Weights of a small transformer language model.
Size: MLP 256 SwiGLU, vocabulary 8192, 2.66M parameters.
Architecture: RMSNorm before each block, no biases in attention or MLP.
Training: a variant of SOAP for these matrices, 127M tokens.
Each number is 500 + 50 x the weight over its row's rms, rounded and kept within 0 to 999. Layers, rows and columns count from 0. Numbers have three digits each. The size before them is the row's rms in percent of the matrix's.

# layer 7 MLP gate, 256x96, rms 0.175, rows 245-255, columns 0-95
104:500471479538473494429490505443449431546514514477467518395440504550437591505492595419505469553539429509488515548509485482554548484395462512497572471500498551552421504481458529517525403448540514595498519423512543534545568450608456523486499618598530514492484555443573605594436485477472505488
107:518521564559491458608494528498447476555506487490448423475534509512381591533467485465551512394470480442532461482518579515501471487486484484530485496440462442509448575511459557534465489571466490590457468528527568423535530427496456551514580527578605498532549502447433521547539375472524357505
103:522519439516486499488567551542461380521540569529505434523556509430501534488506499545462514412453496569529517581506565474482505469380485495454472449471560461458542466508466490579474402445396493444526623611473541414569503486432571477435564591530560462460503524563484493508539485466495485570
101:556460462477503514509561473528535491535560457453521490345534555439547531454504525419501599494512488472468483499512493449389500554453395436406508548509418456530458445440401449536548469516475538400565528587522457539518499552453508486457502457470449546500532465544471593479467412525414565520
111:556403545434500493549531497503579462526515585601555485476522507502515546585512484518506397529497504530561526472504491477488517555408449481503466527504400547471502477549511404569489511525612526461502466524551439405589545488453521475518564433433488585531484537399359422529541476513490553502
097:557558419480460582504430442451449413506500531522511493487580480421561486413488504520572558480513589525456491568424545436478434500505439599575552543540490478508480475504514491520473496471521468449505523597582640584565504457425449454532427493504473498582448497454441453508533422526543501450
088:569530526424575552545505539492487417458445508483482552500522445527431510534568530548535450491507549528488414476561468490491501509532562617527517541548451442464494397597515484308508508487555534565531496452481518516545525476618493569415579558476534559527512497503468530487430473524586508485
096:512555565530550476543422462505504571461462523475430467564440565526465483555476475523487468419535549528527483482547562430616521500581446476542373582526581565526476462477635515479492446483418591447583550550560503556461548476530530468466486532493463497504548485554602456536482473585501494527
097:489466601525590489528470579520441501592536452499467433506487478535576480432497452567521480460492428508485493415529496385470509415510488627487502594498508454464495507476577476496423402491598541438586573512498461501470590527449503461418515503459552529435480567521491478447542483470402478493
093:443395525556487509554470476536623607448448534462424504518521487453513537484477546476534548646450509474459525538437467504518527568441468502439514510455531468501555531553531463499505553493502469441420553509572573595412539435411538538473538409498555595500482519550487432416461491476515494552
096:352499551481372536471480512478513488378435455479477429520512472533520595600471511492469523370488455503537517586457496454482455510562504485582495550500514472592552547536565444531407489422538475583503477525464472503470533548508521467566479555486503479567450449557422529507532446478531432528
# layer 7 MLP up, 256x96, rms 0.163, rows 245-255, columns 0-95
105:415479446514523526403542416509522478498567471547478455505467513500550436482554593435486450612548546550534498543466529497502547440475517493462596471550589544498446481519553484488459466409480539531520553545491505536641405465610600549516495585519581476502426483501551564472566517502530472504
102:456553538512542517517502473621612556597547408538463488471516448564514465547499490485518524554538489397507504579465537480512493496469477479450534526564445487485403447538526519509497464462533501480392453595479560483418430498545504468449541555473537465561386495505534349507490510513588425500
096:523490430502526492491478541476450546493550485495503565525564518543516406435514540511535546389502467592497521498482544585465550490618557474419477549437456499441460407534524507428466461557552617551367513455492503510427431555553436494476477467523517565436457490453549534437437452413512450513
093:393500516520505554535466599542416588450434488538506547489558536473502537333478544457489514481564468474498492495446544613496569480471538595539511442573536528576446417503529421395506536474448536448494454528461484541495581465524441449451520541443465503551468425508510555480492430469496502453
108:514435466550544431602486517547512449497503452541511567517506503569508543566417517520462556543535595452555579508496528448411431562585418574601351550473527500445486542425496504503473478551531560512456537545433489578496502545523427469426576536509491513482491496481556568437571516508548507518
096:486514443510450597472556512552513497464497457570544492440478593571459546451466500538442499400457526450615487487537519497455631465625475483524407499460534501503562533421439527475529493479593459544498521580470519430529522507462496431499494526465500514478485529468505579521473604536477399613
093:506500528589450546472495485490498423476461481514450438464476516468430512476403458552428457553517550524489510499475546511448550587467467393522510530445621546609550564568442491463548542522579449492579532523423464419479499490529470465584511519473525532463541468589458478473474374570594455516
099:494503520459374503515429422509459462585514495519473522555490517568459480479546476543574474502549525476480456531492441502428454490535528465481471459537497542454542597557505451449518533558439431483490459599527486548479585534586427484559515455472442432441635576509406477435490504518621442566
091:505446365497408457448511475444527542481526610492562509522540475455454425544559511464511506565480536541508508630399564594505478493555520523486478400508490512446501553504385486474592551445477603463540448518479542486542478535543545511559525530443474548591502528526493571560507453478438536472
095:518473408516458503540480468587495534553486447403479449477454577543459376505485402578501589474512505472525510535581555565496491536513473464585483534543531549568542450466468530439493539580484538450514530479352459527597478609502464539515556491501483579512430502478533562470487448582468463482
100:434387478514490457560495473465512356497490519534461567463481545520565556500426485471511587499393526453449559472535545503476427544460597439449504517520464508532478499415464552475483466465484548520513476535513352531490528549490515448498504477482600527616466503377467560504521428562501535538
# layer 7 MLP down (transposed), 256x96, rms 0.153, rows 245-255, columns 0-95
100:595509545560554532556540590525465544520438534485534377515486469427478463496436509538571558502555466414530431497437493566526460582468521467511636539466469460569502545517499436467484423501402505435481470494603472595509433558443506521546559511530475497512556500539540438435531581529472458476
100:506491411476563535538392564495439388521495467541611505495478510437572445529437475493520430538550426535537461440471547373513476535545516571469568490548386499524566457445502443491506470547537488461435495585448462459443456486446421504573526463512488529399554569516480502534481562521523546494
097:342560449509485529539521472520528459511439512435623542492506544538424543532518494556584512399464553462512506531524494476547560443523479507520529421453494473573449458546360524519550413486528403529505430370517501550440540455527507494479510442467519482511507596486520450494555465446513487564
098:514564584521556402521578431446548395463575472530561533561378497539523527515510472509457443418514516556511507393494520449533432467527481601408502462489443481451574475517459536515502418536509391520516506464556517426524523398555540516487426522572580498497489430516515510475460510514469503438
109:467509498401452435411451543466523525484573500461502355494504457509559442522493498616483524414489514544490517514477533471572529478540555474452620450467583551453531536556414525517546498548438471523509490453504508547543498503398535485571457492430473574478538558506537353545520448521461442464
097:490502540517536526549438469478582467537533542499391512530494467450489444517540490511516477507502464502530516451447505477531475541523542510484510409462401463479407555514478435416572506510541490544491528466518452252455495474553487502508475567480533543596486510531367467534570538449539444462
098:508515474450467482501597529575498676547403457486452426591378510543451476482488478427487532532508538483494426502493478521530515542522531416484479550460481490483454532455506528536504414548536456507498495475454620574502520437568547438505452426565587565487526479479486384511494508428487515548
103:507501601510504464529484429504475356621471542499465573521535582468478446546495530576541504545474529472527443514489535579590513475494508399532494489490449485526627498519485464448504485537534482458488417580529458452530495534477498581586455556507564461609456501512545486474501408538466598569
093:588481597482445491548455513505501504534534569493479544593588439483479419480519530559524462420420590508496483526564496446458481516492512491536553484485463495442444537466568441554562623431569436471479491521571605626482470468457547517483421510420527483466537469464473492589542454429497494445
096:477503513508506468485523490477378357515490529509493415480452535502434477453431556417478514488500494549529448488367515469529571519547469493547504479493418471492452466490528527562529387482524602530575453529451498442592467504544416475576400453442542454502550467442562451509514444547493593517
092:536507493532509487519446457484516464446496494460587554578458516573444513495448451450503514506522424476593552451481585461483478542510362582571453487418577581524463444499604415498450602488474459537473555531560460537465482477497526542457433506536569545497486493555471432499534478558563442378